python train.py --num_key_value_heads=4 --hidden_act="gelu" --norm_eps=1e-06 --rope_fraction=0.25 --qk_norm=false --init_std_qkv=0.0391 --init_std_o=0.0277 --beta2=0.95 --max_grad_norm=0.5 --decay_fraction=0.646 --final_lr_fraction=0.0
Each number is 500 + 25 x the weight over its row's rms, rounded and kept within 0 to 999. Layers, rows and columns count from 0. Numbers have three digits each. The size before them is the row's rms in percent of the matrix's.

# layer 4 attention value, 256x128, rms 0.233, rows 89-114, columns 0-127
099:494479487504528547527507523511510481506521489486478478497480536468485491482491453488507463525509489516452491500490517500451485501568499489497493513528494480496476492522541520515511501518504497481526510517522464517502542524516472500523495485518544532479506501500621477520499448534468508513527479468488474502487514461503477511524463507498507496480517488510493516541448507519464475531490
100:521493479525500493475441517512499463532547470491438592481502547491504510484490464470461528521495493513496524457504491495499468511482523506508491483508465469469532497514540535484509486466473490512472496508513484508440520508534481555539550499511512511477495508463516477484513498518485511473491481497517471514487509493540474498485496534505496508471544529495477489501499531528472478523506
113:451484514477502514527481488506528533545503537503545510482506476486503531476518497505485498473485498480550514491522507476473477464530541518491503489523486495501501513514482479544525489511507474490538514512490504507580515521492483446499464497523503475470512508491511487530469514509518470513511486472508518495514497482499455500464482502493462518502470434413485482554520538507501533470478
104:501523514551499511471505528446520494520538485484523495522501513484520473503515482523496476509519524443521515476556448454496508482535466506467456476525504508478486457470545539526490477494533509501518513500495482491498486504523452471521504493494506479458523491519528521521466506513468492496553523505509474478456483508454497534477551507522500501555517521520505485536512526531471502496502
102:486472527475495545549509510504491507522520539569500516505479466473512517525471475509475510511491465530496495499500510502516507503520487502490487508488452469507563516518441478491501488533510501500529544522474503539529488453540472461479480497472496471543489463536522514495484504531480510468506477520457523488466500558526534516491542495507465512483498483533486535522526526515514517487510
097:505506449527505479481517492479510507518566521512511531550488500490486490478508500515469454468509471509514568490491480503490484480482495505540535493495486520524495488432500469547502502480510490499556524512550471496489524507553474509496541441483496491512519509543538466534484520496507470501513530487491472494464468507506500452530475538526488466477501496503505507484528492493496522468511
104:503472490513482500440530517505508519532484479445500473493485503502522531502503496497466544520554471530537480453522452540476511508518481451503523441500535478471504486484490506498489540470489489462494528499477515521502548496493499475500506497520462470455480535502492481496503471484529506475488491473513482517542498481471449501492485512492473501535533484479537484497509517496556446518494
113:540527476499506479525538488505526484536517514529486475522534463448494496507486485477551483506487477485484507524491507482508535454505523519498506472484485479531454539538479501503535531493514526518501471478495523495540529523511567501510479483507503472485484517521459520505493503537467525494507486553529523471473501525558533478506507469461519497535479538467477491478480454478533496485480
107:558525509500503514489494505540505517539507498515536438491497530483507485496519504532491500500474480473480514480505540449470461515482522465535526511460546481473518521513507501461459495516505541511503560512517524513478506476507481482487535493491522505510512510474534498491541480489493542502480528487472511461416471514465488494480543509496495487477495510454521504451493542501490502482489
096:466470503486476492519515503516469499516510475479483507487496533517531515557531526490519503482489518450502464465481499486525489462474498479529487450518443496552504515500528482491530510514526496483535478479470487428468439523519529501498514536531494527503478486491465473500504489525508468536446507525513489470537463510498493506536489511497529476504523508489565494483490470527486492487500
097:509503493459510513506500482495456473529470527490536503539496500539508498475514480466490481450475492489507479489472541536540534480481458512539508545523498529467542468459510491512483521498494487513505540499494502485498477500484503418513468502483493474520521524463529509542487476501511450472506500497503520502517491517493471533485512531532523506543481451478499476533516496559524472512477
110:523500446471480494512492494488478495476524493463525481530510506505491480526503480521528499543556495546516497517470482490475464470472509512501492518478492484488509487527471463518511521491504543557514537500513500511527514497485477499504469546447511510494488519527496475524453492519472510518505458440552542464510508504499485532554500513518479458486506499473541471508517525512534462469465
109:488498423479484563490513514478519513473515520453510532511536484534544475485524480520495515501521510527520542437510503470540505504471538454462490500446529488475479515483493524529504495475504489467492500509535514516497508543509476493495488496490457463521520465469494481539505501492490481473505507533494541488525519517464510523523489525553521522474463473487506513498493509544493512493488
108:467489490464476501492504440500495529502482495490560505536517543541514467486510579498484535504501534484476524514519525518528487522504494465524460464469484495500499476490504486534492475491479478508495501536470483515448507509464494484519510516482526490483446530461546489536476466532490488543534515538532532497534489528529509481495456510509489475507507527497495513514498465517501496499538
103:515537500488534492505532472515461507481482487506507502515487461472547447512548494498492512455478476506460490521468469494550500454506463534508531534514505543479531537483526511525516498549472482501541499522504481546531500495509486511555524504512484524474540440496505506487492484484495513510476504487551484509495510500467483486505481544516502466547518497495461487543496483529503466512501
108:519471475502508455501499510493487497464502485521504495480509482516445530512502511508483484480511459483442536534513489461493492476497488472529523495490547531496517487471511505526492513519519480495527528475571502458510495494529556431557504509503491491498511491474519516534490467505520536477546474498510468497492497508474526463444471498535525511510483470511484538548501506492478532503474
095:495449502479490468524476504480529464498498532496478497508482523511498482499531546491511492560511494519521496465514496506533483537503501499468521563453517524484564477512492512530548521507526508518494528547480459507498464488505492501475536481501506508541453485552491501510482527502541504526481488509483500503494514525479499504514496516465509469455499505486502434481444459503501496463465
111:498485524529464509493474484478480515485520516517481473488503507496500463509455527493462480502545525508508488504477465517474490520527525500538511507490507452538451508507514494488492524504474498487508503509509466520453529513512534489494549476538432543554553496499467525500511495519452473511507531495462499547471503488541489514499496505461504527522526509461491536464544477534497472513485
105:510530537454463490506522492500506509569495509459465499487471499470529493506497497509516533457496531504450500542473510506470490515496510522488546506510540508503516469488518473515466479518544549468503475528487507503516487514451519487471471479545517494523455506511444539535496503495485471514504531501480472485496543467491516494489479583492512507506518507488513516481498514480478508537478
099:519470519491492487491480479489474494511480521445529468499453496527530491491470530504505511459493495497482493496486487511474510514496471496532519549463512498472458495506493498559517462527445516473490525519466538515454506481492516465482524481476515501495488555495472518523456470511482459509494530475466528484457502500520464551460515553513507494519483462514484448482475515529510502496507
100:516518478509472515478552473511504530490447539517502460500447505527517555513510468500489543504522468502511493500491466507469503502486470546482508506493508562501456517449492542492487528500460436478508493501513520498480498480510487502490473463512469515508512509485503503521484507453519524486516499531453441518482508489494495472565468498481491498519524508501500521485547465480472510500520
103:544466518498523481482489555497523479471503536561485504483495496534519515489481484514478515479479499497511507511499532500488540546482537492546494520514520463519505475493537510469495487452456512529499479527495462542484473523515513495502486511461471512518517494514488486484514465530472558493515504480531532517489540500549526544524516537469498477518468493500531464524505501459504521444519
111:489488518477495545499469506493491474526538502489505473423552550482483487468473491508484495477515507516538492518503528507453492527547516486502513503493497466492521484502491499499552528517516475478482482509512462485536500493555505510524522494511470506504482556481484519517468509500508455493512492522498490491469504482456528476506522550489462452468493504487515475446544514516517446497471
109:506551480541512549551548500474519482508462512517467467515516496510532531466495507525494563483518476463514503533524494518523506441477499506517532455538545533508515513506498507494492500505486478497527529489551512483483504469496468472488473478453465521498500474490500471506512486505503511490516503529464501531462505506461500473471504485503486517518456492520518531474535538493532498526451
110:502497494462509487483495486457508479507467496524522506514510519522553471532440490525516529521521558528512502502460467491513501527496519461517485521476512491493503483514439502526506487475474515523533551521516525485516458484489518493482498553496479455475494550510512521485510460460533503520503472519522535487502479496493483456457509494495503512467438466484534528489460532494518508477499
118:471518467483524471478468481509528529498513526472491506519490555487480464497516556479499506500477496502526532508506451480491482501529469501481496530530510500535522485492524479475520479474484511497493482470504510549535471479457506514550473474505502471500505503481532515486453516443473505523573491476561510512468482465540465479544488496479497502493491498522480523499483475493519496553511
# layer 4 attention output (transposed), 256x128, rms 0.209, rows 89-113, columns 0-127
094:540489515499485470503483506526484535521508514543534502541530474490510493522477461535497521480494520481494559503511489434539495517457467531494503446530524505484532518473491449478494525519497468479536482478479560472521480501506510473483523494507478535513489470539449521490506491482533496507437519506517523486492481527471511475499526507516506482534515513506498496486532452481540487515499
095:480498422514524531466479491480449533443486546446546488526498460477509506484507492498486489489486555508477520523524505465511529514527472520471465493505528482502490480484492503504500525512507515487500455437517530508526510485526511459540503543495450528479486491513500509538501506469513494537479495531512475477501492497496490507501527464533491454537487487521503532494521495471506518485480
100:489467486516477458509498530519491518532509506516465512499486544538549478503475503497537483504501503445493488480439505502545534527476501508500482491471494505480493438502524502482532483550470502481498487504475510491491468538471472531470554475515557507544437505536526522533541500495485485468482514501514469490488478506507545528483488527511507486503534504524523475488498490486475468525508
093:500486500453474492471523452513428526516522533492513471480506495479476465469513508526519482502470490532497535470469502468492477504528507488528472496500524466502520512530531483494494491508450469529520496491475521472543505540515492478516508508505489495533484478487502495521509502481477511546473516529516519540544525500502524488534471514455478491463538525482512523529530508501595509514492
098:506505462476503450471496488503510499515490454509457522466493521523504493514496476502539504520507504509570486502473505510527503500502543514493444479489470535498468481515516536480530502501480487518477472452493527481473510506488546541516498526497502545479506541492413497498489486467545519517528496496518527496487464487527545511529449503474490496454491492487490475538470499470506484514514
090:492496494485502523483516482498447518492503518505493467518476513531487472549509483466492520528459462524493510501492488467514530516536505529497486516503551458506462462548531515521478508557493524512484493484478511532488554528551530479476509527537459475521499486542461492483484483481459535503499463501514534494481480464500459482471498510481518514528524532497504517491466498490512462542468
094:476498471482475545487483497484477439506479489505513506490497534478491488489496515468493474485491528445441496506483546477523524500510539478524514516513505502491533457495536486453484495481475485516512511485533483501524507528511522516477468488434522500534509470499565480535491508477462481467510511510506484517485505479539526458480505456506488519528461546520499543519462517533461495497507
109:540497536501470473495517504514493471520477445462502519497479482514478528482505502471446564468533451504515457501495516499468510502497503499528493494509477506493460478533454526503474472517489464439500509508490484506453485497521471496478549487465479458506499482480519470512520496478531489462484491498487485532481516469524467506520434523510506509519483454495532490509486487460465487523521
100:521472500503528502474457503513513486472495526511532494480478516507509503486473482503488499499502534478530478495538490504489517482509503526531478496476495541523481494550470490498559517464478476499529483529515456471489530494514539488487452503529539511489513481545461488481458518530484516551474552507515469543556530532496463485522473464479493491515499529525515476522483462482545483542517
087:519536547491510483496494485512491535496466511479520527499510473495477481476529480507466506482481534539492495506526474513462489514492488480504525544489518476424460487493488477518493477549515517518469500563529501542502512467503469512534511488516546494509498489502522459504513550500551464532547492501497499460496489475468519497491525473541515476459503495519468500520491526495507567490480
092:492495507497477468501517542521541505442517451502436507514505524503495488538525509504534481544486530551514507490519483530513487515494518527479488478535530481514536475461509526491525478496510493523477503462484491525527466500488467563471485447499512513487467532544483512488542498480511494519473477484531542538471495452491525479496528478508514493455501521506540492493510519521529515509526
106:472536541505476515486479504487512540501471518503462542521506525501534476478486521464482488459477503520464506514515515498522504570514514547507551467521457516522515469482526525493505475485525458466510492506505486471446497538535471544473523462531501464508495466488479495501461501506497484499507462527522507517501518483523498447508501478457487503457535499529473528526491498499462492508523
103:524506470518484518492519484508496498523489489515495504557477490480477511503459527468545440496474472501452521517470468555507480520513480499475495527524475498489547492508532489499502481494521501519516493537538480509487477514529497506508513497518537542507522504540478557523512492483477504545489479486533475480500475438562523480501517497467461489472517539473502507528505559495509514481462
107:434518478494472480494540515487488484481479541463467545510520500494502492485499502529527479498505487537483468483513483491474518498481512478438513502476545474465536484518519529512501499498536496484503469529507482467517507473528469515499517529495485541510491499474489542545481531480513497489450545438465528493532516483494535461498549463501486524494492485516519500507500537545510501478457
098:543504476513496471559460464506492516496514514514479455514485519484449492491516493533484518546484510541522548511540512489471501492478556525484469483496527463474467467476485466495492492507511511477488529512537518467546464571486497507464521464507456503494468499548496483495459529494539494521503477502500507493500544493527498481493500502518525494501483498499555507460474492480507495486489
099:515511529504533539516467513511512484494488489531476463517503507480504486465471481497499495499527466461518509450515448514527488523488504539544471514485505459514499479500476505453477453530504533486449493537501529526537531536506482484481525473503471506481498469503508510472520491491465449487422523487485505477517484505506452470470500540482522492496456503509488468458525483474523498525503
090:473499501497548503518514471490447515481492505499499523441477499491509525513477481527467484483511522518493508520498545551501497509541515502490517482473494491504494492472518502496499476509481488523511476520516502518492462508514487546491493531566445507485548481484435515481480459540506532467556478470469524512489488493509537508504549488512500495492465529475460524545496508519541476534535
103:500528468518511476534527511533514510503528532477491508485516467505496500550523497525526559451503452458517519464534495448455529458505468477491475509503529524479556508525472492562487479485500496538510501520494510490536540484515535481547502524477489492472472520498510464517509530489509544472485486527510471482501492495526520541512522471485459508536491513495494495522527489487484519518496
098:493509496525532478507527559500466542493486499568528508508470485504515546505517525494469503555487473553517463482523464496508501457460499528535511518497460492489479503461502507458508521497476473502513476492489519484467517534507522514503478480451524524501534518520559493537520493543523526485541507502520542488533495525498487509494507463487529479517505525512507500466472473542524488492521
085:467519477452522479473527528490495501492533467482445488492485521506515527529543504495460497487483544532507514488549482496509537474486515503490463453527524482536526486489496528488518494460538497508527484522481448510527512484470481542471486479520497517481506508499551504488490483538488488450482506520511516505518501534535528474532479466457447508508510539518514496520507514549523486547491
091:497497473492526510538444484504521435515560453517510455462523489480470487536509515463512485506522490506505551520493497451509488472475496460512523489528502493452482501516516442502475511511524526532475501552502528520510501529506514476477509517486516507515499520519517470478502501495475533500505495516533529476520518468515504483482521515516537543522503512534468518528431515513481466509521
096:498494484477505540523485518492488518450505449431525544496495515523515486505525503507497483498518523491512477500531508515525507459543490507479485554504479520498447491514495485497497515448532470480537472447454533485483517455453516542486516519496494498504500488478463535448516532460511499497448466508486503487498524493513476467521470501517510482469480537464484492479488502543491503515486
101:492492468507471463518497515474479536527490511499513532545450473492507494490506459493529511476490475461488490485526500504522501493488497561535505519502527525486494486518512536539491454491504535525519488476504504537522519539478515495515452528448507496518505478484501481518508465468495493498485505477484500535471474491509516532472536495437504530508484503482456540555477429497536505521538
100:517477502504513498476488501562508465481532475521523462499487530519488534524500520471507542546542515459494520458508487530514492480527559478545517517493500490472474509499486464510527496484526520527493497515469478546478481574519529512488485484494523494487510520469515459494497514455481486492469530501504493511548457518540473483514458495473525508464504504518520518522464527459513514524510
103:468558544543466530479494557509539486495505495505495521478506520494499503491491529504521474495477508501498531497548531551482516482509514507515567459475496544518488512485516507454542477458519534528494464495508461505485471500507493525467499491515486547525526498500472546517512519553503476470503503485486482496513490524512509540532466518463442472514489508518496506513520536516483484513513